Weights of a small transformer language model.
Size: 9 layers, 6 heads of 96, MLP 2304 squared ReLU, vocabulary 11684, 49.4M parameters.
Each number is 500 + 25 x the weight over the matrix's rms, rounded and kept within 0 to 999. Layers, rows and columns count from 0. Numbers have three digits each.

# layer 2 MLP up, 2304x576, rms 0.0505, rows 772-912, columns 192-239
445523501484488477508443514486511474507526516461496500524470517466522579531528494445527494522470466494524492519486472528498454529467519488504538
511581497500525488498473496483516490485503507533528515488469483457471516515509500506490481477512501435476498548459510549503483518488500534489525
523518503503501510501517446513464499456479507476539476450510492518513521479509533476496510486471483468479541534493489509496532435579504491483512
517541497547459498492503512502497536464460489533516507514527500449495512516475498465476496529485478511474511485518504454504506495530476520488517
503506543508502532504508479505508497477518510481520479452468478555484517517488533504483514513492537479528482502510522490499486512504506516465529
496507484469507473503487489478517467468475476481468502483516523528490517528571514501462501537510507487496505481525470531510487480489516463496450
531517529508513533494527511456502483468509522517446490493486469514527534497545477462479464446516496509525528502559563483521527511514490496473533
509502507487504494454521513503517493484524488490485496510485504443505500540520482547549539516520501482481459497507503486539519509475524541490493
501524488532507462525481435490548552539497498520514465523494497481537512481508511542488487534479520455541500508511498469522545522540523468468461
504478470463520454519488489482497484489509479500502495490523533489493534529560460535500509492505502503464476475516488499525507482541489507503513
477488485461521489502444479490485529491537526493514518488514477494510525511486469503486498504459467482537544445503481513519495493522506556502481
521498495540486501515478511484547472506479490511528511525463490518498518471480556507539513478504494502491516483515551488527470524530500517499543
520499528507466510504484530492463489492483484447505516529463479532503538484517520464519512508497508522528455497486482492523459496514497526505474
495508516510495526494487474491536488478545484536476510494510510476475497501540511493512520510499490517503478476507512506530543456496508493492501
477481498504494546493511471514503537462478488519503514485508455526517527511485503497503549481498543487469525500508506481505527494517485536504476
519481536536480471503457461495517493476502518505542521498492475518531538530529528499538505503534488536553467527509512471547519490528458522517510
488494510490547529441554513478496550503499473517478493476464526459504498465506484492495466495495521486492514511490539478534511489476532556502505
515527500525473501526511472486514535506521480519506491470527433525489503473515492485479500473483502474517480493539515511521503528510497487522440
508551471483486495479491476463474501497491484489544528429551489464482504491485524544519552514451498515494541558469517487521485563513464497525532
506485505461487483451485486481507547546539517479498517493483471507533518530504485482501499472478485481531503502516503538551510533502523509485488
544489477511510498489485483519460515482504525497488473487492491494485500533482498494539539496487486484511479550514501495508497448535483471523543
439509494496441556516500493481502501494478474492564537482507452501450519509541485509459497498505518461465492475528482451546506484483471490558494
532485530499521524505476508485503496526524538492489494458490563497489499482530491567501499501486486525520546505506538536491477507505519505508483
482453515524502481520515473491497473536502485496499476508486495475527534522483467485519522470448434550531551532490552508499501497521505555486500
494506489518496523524487471531496449513487516492511502467491511464478533521547511491506474506474478510479552497462474481498520502463518504494515
507487507489496472492478483500476530492515526512491510481510503536501490509501516537517542513515461501536498478487509484498483457467491524513507
510510506506484515497497513503525484547486509493508509429483484465481487517525488518485522505482485486479503509544485503495487458477491520504516
507481483499467529515498506502491519514473475503511532481522457535495491502552465531501544484457533504508508496466519530508480520531476494451468
507518536441474480510462518513502478472494469518524461545504508523506523523491522503537508528486488485489488524501471525494466483544485529507517
495489518504466455531519540503499494518529512527519525493483456499478510435486523477464468447508534510518531511485482498530506491471533501519524
522509471491474530472550499499543512514538447493479501505504513489499515503477531494485459435510477465491533482485464533522510495527489498498543
496494497506480456494515518508529526458510477455534515496489505526568480519541506510491477466503555512485488520533506474534542498502447493450477
502441504493504504485518475498586525510572532511501520500486513518500515474544514526519520485498488514515525492471532512486465516494481492498506
500494532504473557483466523477515468468514529489505498500483474496534502462522458475514516512426514501521537485508526498491501519472490484488514
537553508472491491545493542493469538458497479525491501516507504460494504472509547541548518501496511501517519452476523453550533551520468500519515
483499501478514535574484526490521478522488515513558526497494505494549518536557494474485515506515543523507463518487484534520485497543475513501495
506490534529507506569486523517509496473509543548458518505507476498483512471484524561518487522449515526547499493478498469506468534543466506481467
506525514502554465492527465488551488532467538506498486498549522497527491527506488481539464516518476495515496511521511511497522494534492473478519
507494481499515459555501484495518500495483468504551533483476490516487544511551509505563519521508520467468513502457488481500520505540518473505490
530489490489535492489480469488489475490508524527501524470503497524499519536515511478498477476527521513541449507529473476500535481506467475503508
490462519488502475493464507489502488463486550500541494474517509525435518471487484505511474431468503529566488521510546476493496539461557518558486
509480502503524473555533533494505517476515500463501501493533497480502495536489486463489498493464516475484489503542485467503512494514498492558490
483524511494480488478464465485532501495465503540516492498504532432488520512486502498503499511502515509490500472492483498516529477474469520486528
511499510553530503480499543488522522452523555521485504492453491545480529497518474582532506451489525506486523519490517498530454526470515501533538
478520515548500497506507494505536463510492539489513501497473511512525517464571572530478474527520494512501483505504493539506542535462459481525434
481447493508534494491501494509537523486565475525485476567476503521506532493490519508471491491499490503514507527524503525512473486454515459505457
508501488512471501472487509470528506516559477554494477493484507483564511576517495547447507540502476477459515456520508484526546484531485488497502
495473519501534515507511480476479485511484507477546520525545513455539502507480508473484528511489468544535515465484501489498463497541553530486474
499483502508583518554424488492542480524510464488501513527487487539469494443511482502571523509488519476521477476493477547525496533509511462504496
485507478522504493513507468501473506486504496510491511494514499477511515481516525472480473501521488489494488489507503521519527526515502475511505
512516497504474555495520519496503485478557471542512527483505479501463532510501518487503504468457514500480498502517465543519503536488524507459458
486482497515485517509513507460515488461502513493523515488492512518521504491526478507501517503472493475497549508556526534513540510565537482532481
519548500491546513513503460508518510506508512512465543455492482496480525463509519528490494475536498436505481500514522472527520539477492552496463
519471485488478470509506479469533519475522485496502493501517490521488497537520530524494512473519513488543501511483523471491531486506489521506514
479543514476504552541535502519494532496501544474506474498489475499452551507544497497476492497498476482497523528534464513524501491511531472467522
471510522506512520454479447508519504505491492504485489500490501498483519491502500507470513507515502467529492526521454485507495518513553478513499
438512477448500527529471509512466462519476497530483485477481512507496516516522536473520505476517507517494510462487519473520513512480510554474527
532513482501463496536468525494501477524461542469490512473529519486494509504456543508520513494445467531491499516524554507491509499534497512499498
532486505535510493531506478477524527513496490526555470485517503444504538501497522505524505476484485516536504512541516516520489523521522485505527
504519461490523438511535524500463522460473566517528508538527505548486495512490463503494529554484487466501480523475526492512499474529466511482527
483500510520486529475524502507521492492521516453547489490509550466569542532518482495514500524488450456497518505519493516498499504512506479518490
472520460515524487483493516477471531491503520484508526484552472503517500488483530514472514512514523506493515511519566496512484504472483529471452
485529467504483508457460504528550459515523483508507512478511536506509506513533500523464507516516501523492515495548515437527510548520487478543487
503528507520532533481488514486497464479511493511502496490518486508468498510530512473477522515490555459495478484475505508506503500494487496490490
525517455517460507481554472526531473507536498469498519444475491451516520515525494488490511508485490546510490497490506497512506473503510528518476
495490505518473446513535530505518534521496498513479509477453454545502505497562487459485505538462475500535466504486485508499492510573507478476495
474556461515503512480497517478487479507488522502522510531523509483508512515517537485541530535470488479513483504504484474497527498507516499488459
502557467519518513491481506487480492510459537514531502472503507546499492529545528465507514496504474520484494508544517519515526519458491528499482
499487512486491474502508482504486516506524510478479493545512501527506519499498520527507492543478457510476488491448502477540473462485478516465512
491491479496534467478524543494464502471520485508509485480542511521479506496520503485513480462448480510536427490465503516528493502486506489554529
466558485523461481480488506546513522524503498509518503482548463497486513515504466525488543476504540531479510531502474542497523488502501492552532
528521520484472487478502477489457533498487486483514493509503500448483479455482505497520497530484441496540504500505477517519458494516498477466529
513523514506498465553515496519498486513477474464493509461519473445505500482506466463509509525497531519503525494505498471521537496473517505495494
455496528452501529499494549511518511505509536497516459509539502531488512517522519485501503491490488525487544465520474508512507517517485557478518
461519498476491496491507484516530486480523530503496489482511482485469513539539533439476500495465486488490509487519492467531569492549539493501509
488480468494462480535499515489516502533515520509521469504560491549479486532515499476542487523465475481507479471532491473511481496485593467523519
464484487490466549530470486503517505551505467565474497472482514478513505520498515498511497526511518524479479510504498511497466472467511511500508
500460510521546525555510497510549488520499483488465495503514518520542509510564489514486503476514499445514515517532552502512506478533481502509531
511506516513457481564534479503531487512489528506477507506535535507537517502510532462535523501492477497493498544503513537514545456482461532520482
496462466499514562518500465501506422536453507491491476488490534532486515472491520479513500450515493514531495506528427477513488539545500503486511
503512515490483477479556511483497524493468534511501507467506490449480511448533495537479519511480495497527449447515452555518519568521508518513448
529502492466479513521495477493533475511501478488456512465487517505516560484503496490517516513485499520541483427438566475504475475527490483499480
493492486512538496512533451522489489519528501477506515454480483501529511549518458524504510436540489473527498535504492500505501508524522478516521
512505484443498458518537502494470473452502537458497529451517470512507501510487470510486501489496523498493492521533546453509539507463513528525485
523492517519477520503487558482477515479515491514508473500499505474510516498517493477505504493491511536541517476484497482536516546514506515562501
509509502514529542548511465489516468511463469495563493510480511513501564473513484501521534499496508518507532498458504477510499501457474473483448
485514498528520535492502512521463533507498558495499494542476539537452523543510474486463511487469535547477493499479456504519461508506487496485472
505521491452459533534523518518510504510521512543534510464528479515516518463544485480446485542498470497515519524509507521503551480481574567515489
485468454458473517510498518472521519521517536484498536492487504516472503444504533478498526517528464486472423472482458504509445545493501517483539
534545447520501513483469508491473507510527498517495507449512493498502528534533488502504547516503496535520503452479493506513488520454465551471504
521513499534512523472485449498547503497508499522544496504509462460531496475467521505478467467510522539482464526479505509490521493500493520519492
510525543508495501513523465490464460471465497500494517506498511483524520483539515492505511491477511510496483498484481448520476466506481464520478
471502496534539457559501535513464529533513489527515523517542511488494535508474490513549528508480503485483549517495545494502474536480509520488514
512500511531486489518475488497517552524519503490516485513446456507480520496486516492540572535498540475520507538477559530508527563466489467448505
482520505477497489543513519507510485515476519497504480461523528465515516520489528464518552513460519486481490477536512463517490466471527528497482
482494504537476536564492511494435500487504534493493486512490504506523521523543493478503467487500482507508493541483482477504507455524463504443515
481458490507515521519470474497523445504536493497508490500484557488489498506504521506513508494501504478501520506485513463512508484539479544477513
522498494517464473484528499505518470503447503474485500470494490486506520482490517482491463520525490461500480488522463522504507466510458462520479
523522512530501547506487444484510457498463462513535539516496503527477556449495529472459544556487456474475527494503544503509510523489483444494522
522512498491492510515511514515523471524471549484550491530499538459565480512485512488474538511522514482526513474497511535526493499530475517520493
484506500469481499490492487501533523496492503480497499497479468503513510520497540513526488470500523454491478502473492521524507483482466510502524
502454487530499579499472531510512514531491497462517516525514476516549527488529521495506487464482476509519485488511504482535498495515548474516498
420484488511485528563472505492556526471488484504532493515526482501487523465507508496488470532467482520501548494526483497515473525515539529499460
448482499512516504505511519481505475498480538507484479498498453441479507477545473524476510477474503484472489493495503500540466477532538509472500
460522494524489527486507515499489534483470511505529500513551529486508516472509505506508514497496502505493511501526483486523500518508507490556489
459493470500500511529508492482494510484488535524469508503505487483475499489481495511542552541529500506475484513478481518512526480485513515483481
496498479449521491529486509505501502482453487514520481489511475499475506529508486526490524439470512511495496547506502471493510487524538550475510
555521522514473471496527454503477464471504458449500479501503471512532516514494513495511467548507528512540548533441505470506464490564506523506485
519490454503472499508518478545482516476486505494487528462522506478454531514500518483528503528478469516539480482487498544520522534495472556452517
493494536485474494531524468499522488529501503443504527533513488513507508472464516518486482509526519489588496517509493474521511482538526494509494
490521470485495537509489512522491519515519511532478506509548477541482514471498481516514491520511515496537490440519504497524429472474479517498525
491519554446544489523484490502516513461481500472467468479489472526522492484539487475482483546499502458507458503512445528518508456483501527550487
507515460469495466563496482509508496522539507537517521514524461541497504509507538480476456492479504502556475524533501497505487465539477474482498
490498481438505480497543491471456475500482504498478497504513480521504530514500534485477506498471495552492515520509480492537477552505499485492452
461493459520502506498491484535530506528492577521511501533460495564506505530527467519506505486488483461493502488504462495499464494509495541487491
495514515448521492502492513502496485479474511483483517497478537534446535517530491541478484480480491491508537488495497535501481466524506499535474
501468455484541513504544492483498485494521490505512525534462505504486500522501527500518533482511530509497473513477512503531495543514484465499548
491488497465471512530479495462510475505530515504477485492502497490507503532484490520497515483461525514520506501550474505508489513459493509507514
481503490475533484500471521496494531508496568515514483527511501518485491507535480533478501514502500495473482524506474507514514510506512487499485
499469498476496514526494516508496495499554524473527514495508509509489512508504532503512479466473518458490504474497545529508481526509487480500498
515518519464510470539496481533466495490479483469468503492471501472521513470494502491482491482492482465499477462507468477508538517524514496508512
533460507483525549508512516497485513520546478498474475462509468523509495505485475471496512441513535467558510468506469529526449514505541479493468
494513514535487499555516486495507532506508458490497496517493524459512514484491516501482481510468527512510472478460512505528510460472498486510487
478556514448542498504489521516535495523504479497506520475500456497479504546512515509519533520496497443516515507496501497512466557485504477514518
486555476516525543478481476497495491510460501518564524470474502484493519496540496517495560495473468517537502512472478516503472485462488497509476
503503496504494480497465511488496512521497505538507493481511474550488505467499514457515500540490527477491529520498512497507500493486483504503514
516494530511465482489501475504491415522479497525492455479528473514515494493538544523495466485532524486520498518528511477537523510523468557515520
440537492481519506527481486504533524478516494483523503555439459472485531488522539487480512538549470502451490542473497489515448468518538482528449
506466461488497510503530469473541497515529514524492478508515461505452538494507510500521516467447498503485482530473475473507490502523551524480541
467489475480463462538464431478488497518515511492482523471486517475532513480532487477472504470504482491533520533492498458511504563502500504466508
490482508478514531533470486501501479510524500527560521517520496446519513533537521515525506492474501537480516503497483498499498438515504460512505
469461462475508550490448450479487473486466572504479523507499546537422527496495495520551472476474503473519479515512508489511468502475494516545519
526494520461477498500501461500482443488534514496474512507494504468535493480520497510502439511489497501502454487514475485531466476532509499503495
487520516501486488512487484511549527495551499557455510565526503477530540481467501431535495472512508429523540518466458517523474461496532471476531
496448486471502477544467561506543520491498495532472514459502507451509520534468508474491474492506498464509481495488498474521499525485486546474496
482501460521501514505513495498503532509521529546463505473503502463540498521516525495468469525465456520498517511505521512533482507553490480497497
536457475503508497492493506501509474462464488472511506508478507501492514450482469478486478525507507521504496501487488530524521475506499482498500
521501510503524536505502500505540451533547521522456508511562491544467503496510521536508505484466532493537467509505511522503485457507470478499527
471539480487538449512507507511546500513459452514490506496493447504491497523533522528505503529485510496482490506489485459528461492508446500479483
475526494444505518460503512472541535493494500498501514489480531532523499509529520533508473546514504439490534479505525532516478526498527498475517
486493485491469513533514522513530500517496527524533491505503489489504501530468476492522486533498500533510497490489489496512508500492496491487505
# layer 2 MLP down (transposed), 2304x576, rms 0.0479, rows 772-912, columns 192-239
536502527543492516506481508504476489503469498463475471536487508518470506487529496461516543483492525498482497497490489487511461535439495480477509
504494531513513552526500505540469445469477498505518466496484469522487533538545493494514523483494485505469498518514462521475488481504475473547485
504495472482526525454539490462464508529507518495491601483456475511479522487497517523521543466452491502523525476519481490514507500498469487495472
493491527517474522518472499516504500535480478491463522505487511493487522514565512477505530479529529485516501506546507524479500511496520488464495
495480494552524504459531459426531515508480484523507617516501516501504471482479521536489481511474494542527528486506512499513483542514497520516480
516490485488469527508488505484488532489513576488470494512500481495504503490513509519511498528484526482536499510543484508509505527473512516510474
539472552480502507497509485522513489480500474501477493493421497489483462511517487526528560460513490525473483500490493508517494478497485478460467
503538494484535507472427507544506527534492501507502432528493503548496483488504492487488500489504452512482487469476476494490516502542484510516490
493483504472490481493510507539527478516467486520532491491561482485573504505519536477486483531513500513464500484510458491488541480478466505492470
488505492538471494522516512503490483468509493490506461507480489504533464525474511527491472507524496500545485484474501503498489508491503495521487
504516521524465521440540479569455487514539487518452443483464491513494503524511520508512490511527484487522522529483480530481472523503453472520472
482483509472510459520497520492519514514522468479511515512526474491510490493521524482453494552511509476487491472490489487517451521487509484510483
481480500478505465452468500490458540473501478481498503513520485503506510515534523540498502475518487514496491518544506504507528509511512528493515
506492472477496516513459502483498537480512499495491549477452500500455544478544483485508516503511517474500499510493487498518506519480492475531456
517486483486454459473529467567527521509507474481446491469505473502461502476532519516504491490520503489496523552474532532466498534530534500556440
509503497485523558479497479461512534444498501506493528475474505518506466505505502487474496506493469508498469513500460496508544524508433488464539
503463462553468504487502487465502507509497509508509507492471479509479530460531505543532465463488485506496478464497484520497542547496501506472462
512495532473504522484480515547526501470477520485479479472492453491476522481475492539497487467512485528492486475523494501497526498503458483507502
537533505483477467440487494499485481537443495490505458507502486493464438486510476520478497473502484528483486488508542441481497477535464511509502
505512514522515487507495481511547516513488535486501319493449502494475449492479507548540519491492493528505530501476502499519484501489528486515547
496489497493497502478489511491515496516501516437502489496552515485492486498486482479536488494487487519475475513491503487451472458491490482447572
495521526492461459522486506433493459471475469498472547509504502515557463464476527508471515539501496488513505474499501493504460534484544510496522
563480460450488521509488487572505453450510529482507489486510478515506517516509511451494514491463518496501467475524478525466449465463496487524499
531501512504515499468528458461493518509508477486511530511482501506487487506455518485484494497501486551499488566457456483476459528496492493477495
541488552513460491513494499553521480512514506511510493506485518500464512475488519467469471552431540488507467474438502450490492492463459501471493
510515489484500496507472505526447502501490476513458428540479497482487459507498468457483477453529514495517515502516489503476504497510485484485498
507480494511525481524490467434494507497497443486515512521505505473516540503483532502464519523499495531532508485478477516512563483556518487489482
485494516462498490472553537458487501512485520484545459515468470502532470491486484508470511458506543524555496518498507461518473506496521505511487
486508498464545455496493512561491526507475512514486485526522491472515466508495537497501491457457506522504486535498493480460479509503498511525498
482506499505498510492524521426522490510495449563514566492523516507538489476510526531453487526529474533445503512522489555505546529488488517527467
489497522542511495489539520472489503488456529520494509525566537483538486483490515464512479504504436521457467504462498451501489494499483492502492
489474493473528498484484520455513496488515497564501495482492504517554510517527530469508519488510420543565504461487496507507477520473504473500482
520513481518496460469540466582524484529522459494448534503534480487525538448461474498494476499490507492500479517473473477480475520527513532515489
475507479521489485495511443586502528529518497498498389515458518476449520498483506526475494510514495511481478500507509524493494473512542513501487
516483481486449465493532560433512530500534509488490510538447496541524477554516492524461458517474518530488486497512484480530545529470489532506518
508514496509487502516448533439495485499488484505493544478527518474516529490492514488484532494549550525487518494461493543510514491455499477476478
506527524496481510487504496556480481528495537467529498496516479484507494459532514549477456542487523488504467495505519520463477489505486510512508
482512524467488485514504502545549505503529533502533386495492495540514486502511501527537498518506517505501537513499487505491471483459472492522499
522494577500490497486493505459454495530500458566527540485507475494491475538502529526448516484532496485477470492460514468506478477442518497487462
509486523473507495483470518513537502535497506478520522509544501537542477527526525447459504502448528543534540430516459510498495508478497501487528
510497496479461553523481538482507493420532482512503543461513459497529491503501537469460512513497465486503497496528520491520486534502523506475442
525504504458487485505523471631508527533527534514471457507520474480548503463447492495472477491489527521496495497480490447415513490502500472496505
523482479532480524485496476516469492524500493450490533475478490528498504463478458528492478517469463507534506517518518493477479490504505505496475
466484530511547449499523532448474572509508485512550527489494497498544509512541515485470515488534481483501501444534520491588496508551486512483516
533517454496475496472480505557544475455515498473485479457529502489512481524511528505463490499417493460459510503506496479492529473504527500473484
458492472474477524465483494378491442489519537512495522495514528506497485494491497489539499504485515480505507543492508491520489477528483483466515
495496480491475477542487498491495537541525478491469541451476494502497506507519474490485491486466480440498459490481505476492501504492505512500506
507483523484509463528502477486509530494521439486503537493466471469501464530519536464466504490529527530514502496482483507491490515522477524495495
484524520522513484501477461516489509474467524498480445478497502518509468465498506495472513551524466516466520473530494512457499520518539517489512
517461465504523488502463483514514501482496473510496461480521502513504498519483510491485550508457507513530537508470529515472488501498530487482510
535500464490521487468487486513480514491465506469492488488504505528496482489491448501475479516530482494498495515542504539464566465527507497495516
478506543482503533461503516541502499529508480521491514523518500507511519474522561481526495508483470502475455528521499478491488533519524535491493
557490503495528534491481511455503447464487456509486538486465525478508487514479510520456509452552499456545514506517492486551481501493490502509564
510499467489449484491488523536532488508497543462510520503492525499454496571520503529483561474493501516486527489522502492487527503491507504474531
513472487518538548479469510514503499462489480520506445497474504507515488524484590483501512477433512528564497526425511516499467485479508508473454
487499507469509492517510481518500512498518458497502375507476512504503478496462500496484496498493502510526479528462469532489547519537485504527483
499518471541464526517543502533505497511503495490531536542485580503495480490472516528477535510569518500501436536434526491516553506472456512494479
470524488469497479502521510504438520442508482513546516546486493515490423478505520526485499489502481481504473522469492482471465493501491478488494
509490502519491495479500492438482462519508487463541465501522484496523508489500497521508496520553521531582501564513516480492507534552524521542482
492507524537530505517560531530490535528519529531478486521553565509508480500522524543499516511487476477530472471456481459499525490495488504512535
480493495494500490482473473568481511508504473486518412512468510512474524473489482503498509516499526454484526538501531493430480468531508518505473
527501494498468588536481513582474526535481552508504462494549485486498471496468494495461522514517499480494520454509479468484504551489479519485461
521518534482527480537480474510515492513518527434528471517520498529521495520483483517516515464493453545507480495502510514514457480507490457479534
516511483500494521515519497422500511491528515452511525538493492483480502512473509493510451538475541490536548498479500545513431472469497505493481
515515492519514486520520486439482470512515505471486491483469507491506513522513544458502459556515495486520513489513508505491501535513482501518499
478470532547461522532486501504530517477484480463482403455483521489465493477515471471502509464493488479474491486479491543495492526479465489561502
481529495483490485529472527660500502513502479483522468489527522508544506479463524507483458508469517488449556499530479505483508506489484508505514
557480459490534531496474480569494516466542543558498507500524479527536509542484471523446443506504541478522484526471499511518508500538481482482520
513496534489494513511512536518516488493486451489499520483496494490487483474480526456494506482505488425485524501489526534460471503513515508484496
478538553487521428499466526453507501488433510588472499459470542446483508530495537553458496494501479509465509493491470504508485538498435503522472
493523493497495516463537484507499572526517474506494497480525513489515475529452490529491466519530508537481501512513495546502511481528494524503462
512498502510547498472546495546492541496536452521462459513540519502487471482492548491461434521509467533518497513521499557502473493489512544469454
494520543475497468509515488427495464476491486494515509496479502506516439485489489471531532480527493505514480491488502440507470491492509477510495
539485504532485496470494454514491471536537495502486520500503471528467453503502531473463479486504467490503532520471492505487519517477474500477483
493510495525505476495471469495507522539524479478523519500523505508530492495472548488503498449500509499495504516523468479516515523486532495527517
477474485519464487462482502421460525496479490487512531475487473467472522526571498492498502445515539449515462496486499510526505446487515525505473
498510526454469490454482518514501480471474512485517480489526516509539522493536513498498474519527526545494500541526469495473523523497496491489455
467520465487518531507511470482504492520503546472489529519503474536516518465554516513533473499493495532497486538483443482483526511505508495490513
500511538486490536457459476468565491451521500519519549512465525506531503509528489454505513522527524519489557520538490516527523527517476500521443
515497557494482508493529473485490464478495515515460508503505512484488521525504493543506496529515536463504512440523507494538476489472495483472500
488506526536533481478522563528507479508455503496474491475509479510493509477498519473464540513440456503500469522460504483488515509461468479459494
492490503531463455431498508511507485473533483486496546518519505444477469495526525538560483488460534462531508499507507550476508521534509508546507
467479486502516508521508518453474487539503489492489520471497535501537485483498493507552481490533494503480508508484499504485493513508508515445495
493508474480509526508481446562477534532458506487475470471478515521487529495501541556507544559490489536475498532502518570481497455466510499473455
454507541511496518495469503501556503523462497547514463469467498473512516517489480502496512510526456533537523508445556498504523499483452493548500
518503516522529483521507505464466470434498473524503544443489505544458493479498511467457550504504474532503508544490504511480494489506530516477528
477467493516533458513509562500507468519478502510525518509462489515524481475542514496536478479464491501527494477539487492513544491546476502483499
519495522463513480490496539455485510531512520452537487532553490501502519519514525469483471501453487507527447500463485431507510521495482494511528
523494485530505511531496506453515469511468474531462517474557513530502509497509497522544513514493522482492509499461499517502520505537505489480455
464488528500520541512502506433524500501511479470487469460557491498515507500478506512494510436453491452533485514514491461532464528472564483531471
514503459478489467499537477570505477505549513503528385518518504515528485489511511474490481479493503523500484541535485510468461465486501463496486
449509567562465503530510534464498540483460519468517502505476512501465487472531512493544484515515461479531458505454510522514486495547492507494526
475519479534500539508508477457481498485519495575532559504487477490475504486517493499497473445491503488537494519498491490480493502464482500534526
481499526530516536514535522468494504518468513459476523525537488496502501480520520517492513477471529545557466510533474435508530489525500506498498
516495522523483507531506493501487521493567528574537509482518538508480512505459506497539481469504535516467483510485531503474504452510518521465499
498499488526502534538507496165514489518475524515514383523483512481513489469566512493509511505480503525473476518490500510460487484510525488486493
534501453477520475518503532444540476523488483492509523489460465520525486485505523539474501560505506547525475531527479506468503478495475504463472
503506512516435476477493479518487501478495478493509500502526511484459530499512537528481496509506524499543500493514518534513501492490525502501489
507511465489542466520473482458559468502470460494528496520491469488489469518504521520533518521567470507536477500464511484533489544447508502525462
496518464487506463507480468494531528540506469512455446526517508489483520467496510483537529473502474514491497512487482507494526512540517502512476
478509505493507504451502527331462486471476491468494478498492460475500501468499464517463480490512542504493492456487504552486522488474534492492530
502486479471529506523465504598512465515487515465496444483502491484488482514486547490491492514520522483538515519503510535484479521490526464506501
471519488475538529494483546418527488521468520469499558532478505513501495482504492583475494497510495520518493490520505484503502512485479491518573
456500480483487516512496529554484498500519542505449547474540484508480520534469503498437507477462501469465478485506475518512505511530507482510478
490511519510504493485513455528543543493498488528493418527478481498530508485460475466477479500450476489459523538489492499499476526469509483508481
501527452504522560539515519528491515493457500472471518482531500502500483466505495475499536491467503508515496538511500500473501487449499473498479
514483479492505460543503467458483485484479511442528566499509542486464510472507515507479503476460518510530487481493510488526473451535537486525494
489508545463535480471482455503501440478474542513470469471467491508534475519503511510540540499489511504520507515530524492491459518495505513519475
479479465483544479490492515488486492509469516493510574535462470493502501541454470500510512493522537480512486456525519507506470517511506506517497
513483495475485511485532531538515472480527507473507417534514488518501482486464526528500492510520473509519508504538546536507456501485497482525534
501479561479535498496495555453480488466470474498468495517497496487489532464504480508488515487519492465516465510484460500502482461536492510502530
457465466531528497497514503480499508490523503488497501465456479501513489527473523478512469497439506509499479442479485542505440492480492492492473
491475544464526502524548444416506416509491483495476546508479483520503434518533471484518459515503517495483520458528520473488517532486513482487531
515483493508530512499505523565510453541565494497515470477479486498493508500485489509469454474513500460526513457452494521509527496486517521503519
488538468500477522505511500489546449490473496451511522475524544498521505490498480493516519518529502526500482547479501521496478481488473497478457
518485528533472495522495548533512489486536505530479467489525431535494536499527457494526501498471489510489508503512465504509523469494483481513508
489491565481532482544546518472439495512525481504492535485489531538456524505487500505489513487466518539548479493503481523537533462481486485493461
500500502520511536480515509528508502499478525494493485498521483537491492500509498459492498457523498510498491513496502523496482506503514488485517
512529510504487475507466483463505489533424487500503507488481504479499541550521520485494513489485460474520477486469503488498453477496522505512516
486529493491518492508525520549522508521498469507515455486480504480463486523508504494486532510489528506489512506525514477512519476460486507466508
554492540480570478504513476538498515504506505454510525505474500482514502524490525502476505522511465440458478485489503455520485496487530520531494
462530485479526502521512547518528445496495493494526505516492525492508485546456480505539474505499495478493528472525481519495536534500525529515502
476514498481465481536547506585536524489518501486505380476506529533469485479495539508495532482534477514476496523525493485444476527491486502505520
521476480476533450507497519484510548504555480503489549524507466507551514505506471546476513476527512507486525527470510536510482474469500555484480
498480446509500517489482447544506514493501503442466489496505495481535492522493480535488509524494467471506485462536499497465531497530539502467513
486516488492515510523493488609508510505497503500507430507492496469490524490490527510497488484488495512486478469498525527446516484513505486504478
535499502544515474451492470470471559503536486469483473493535539488512484470521522478506492487472493555528487498490509481488486484509498506478491
466518557529512510482473452449499526488484475497501530508464505494494488501492538495511542513529535536480488488490473523484511444482486480534462
494498491474542467481532455501475525491529500493508463531488504481514453489461454510488498477478521521535510462553469505492528475510476496485476
463504495470510456515525564494504559494474451515522482462489519489494502523523534480477471518519486490517502563493486505515500522474493497502519
482517492514490497490475499509522506506514521501478554487514493499484540509542460536478522510510490460493509498523508497483481543509473521523510
443515528522456498490482529536500507481456509491516519471440498507544528495507534488523520506488471502471466522523536507509530515518490486521514
480503548500506494516500488536497526482537494505492479457496501506478486569484479480503505483556558500497509485518516532483508510546442469494468
507495505543516458492484464473505506466488492490493494498473535521495497531487506494502514557439513500456508510489508502531522467505545521507513
488493493452504509485525508484521518520465542508517495513502524503520521539513524541498465478474482491526507496459522519490461471494507513481502
493503501454533522512502507447497503470508523505499574515485484505502500511535514501490479505517516528534514513498512477515446485488455499490499
488502499505535486486486507476469522506541526482484470544507518491500525497520520537477534526520497520499483502497488510499522489514480475495449
480514538499513493491503501506476510554476518556523480460530512495422502491525513540497488526508501522516449457452490515482504499519489511463508
531477509485484519491522527454456463512491474503477481535556501510498511512482513531536544493464506496525491495480517492483494506502529481485479
521528536515499526495496474516525492501522472496515511485498468500558464471460513533495471519483463491520504554484530523490497501485534521517541
494491510478509463500474493549501530515512505505494488520511524486493501512471466503476479511511467534509486466491482514473477480474539498460516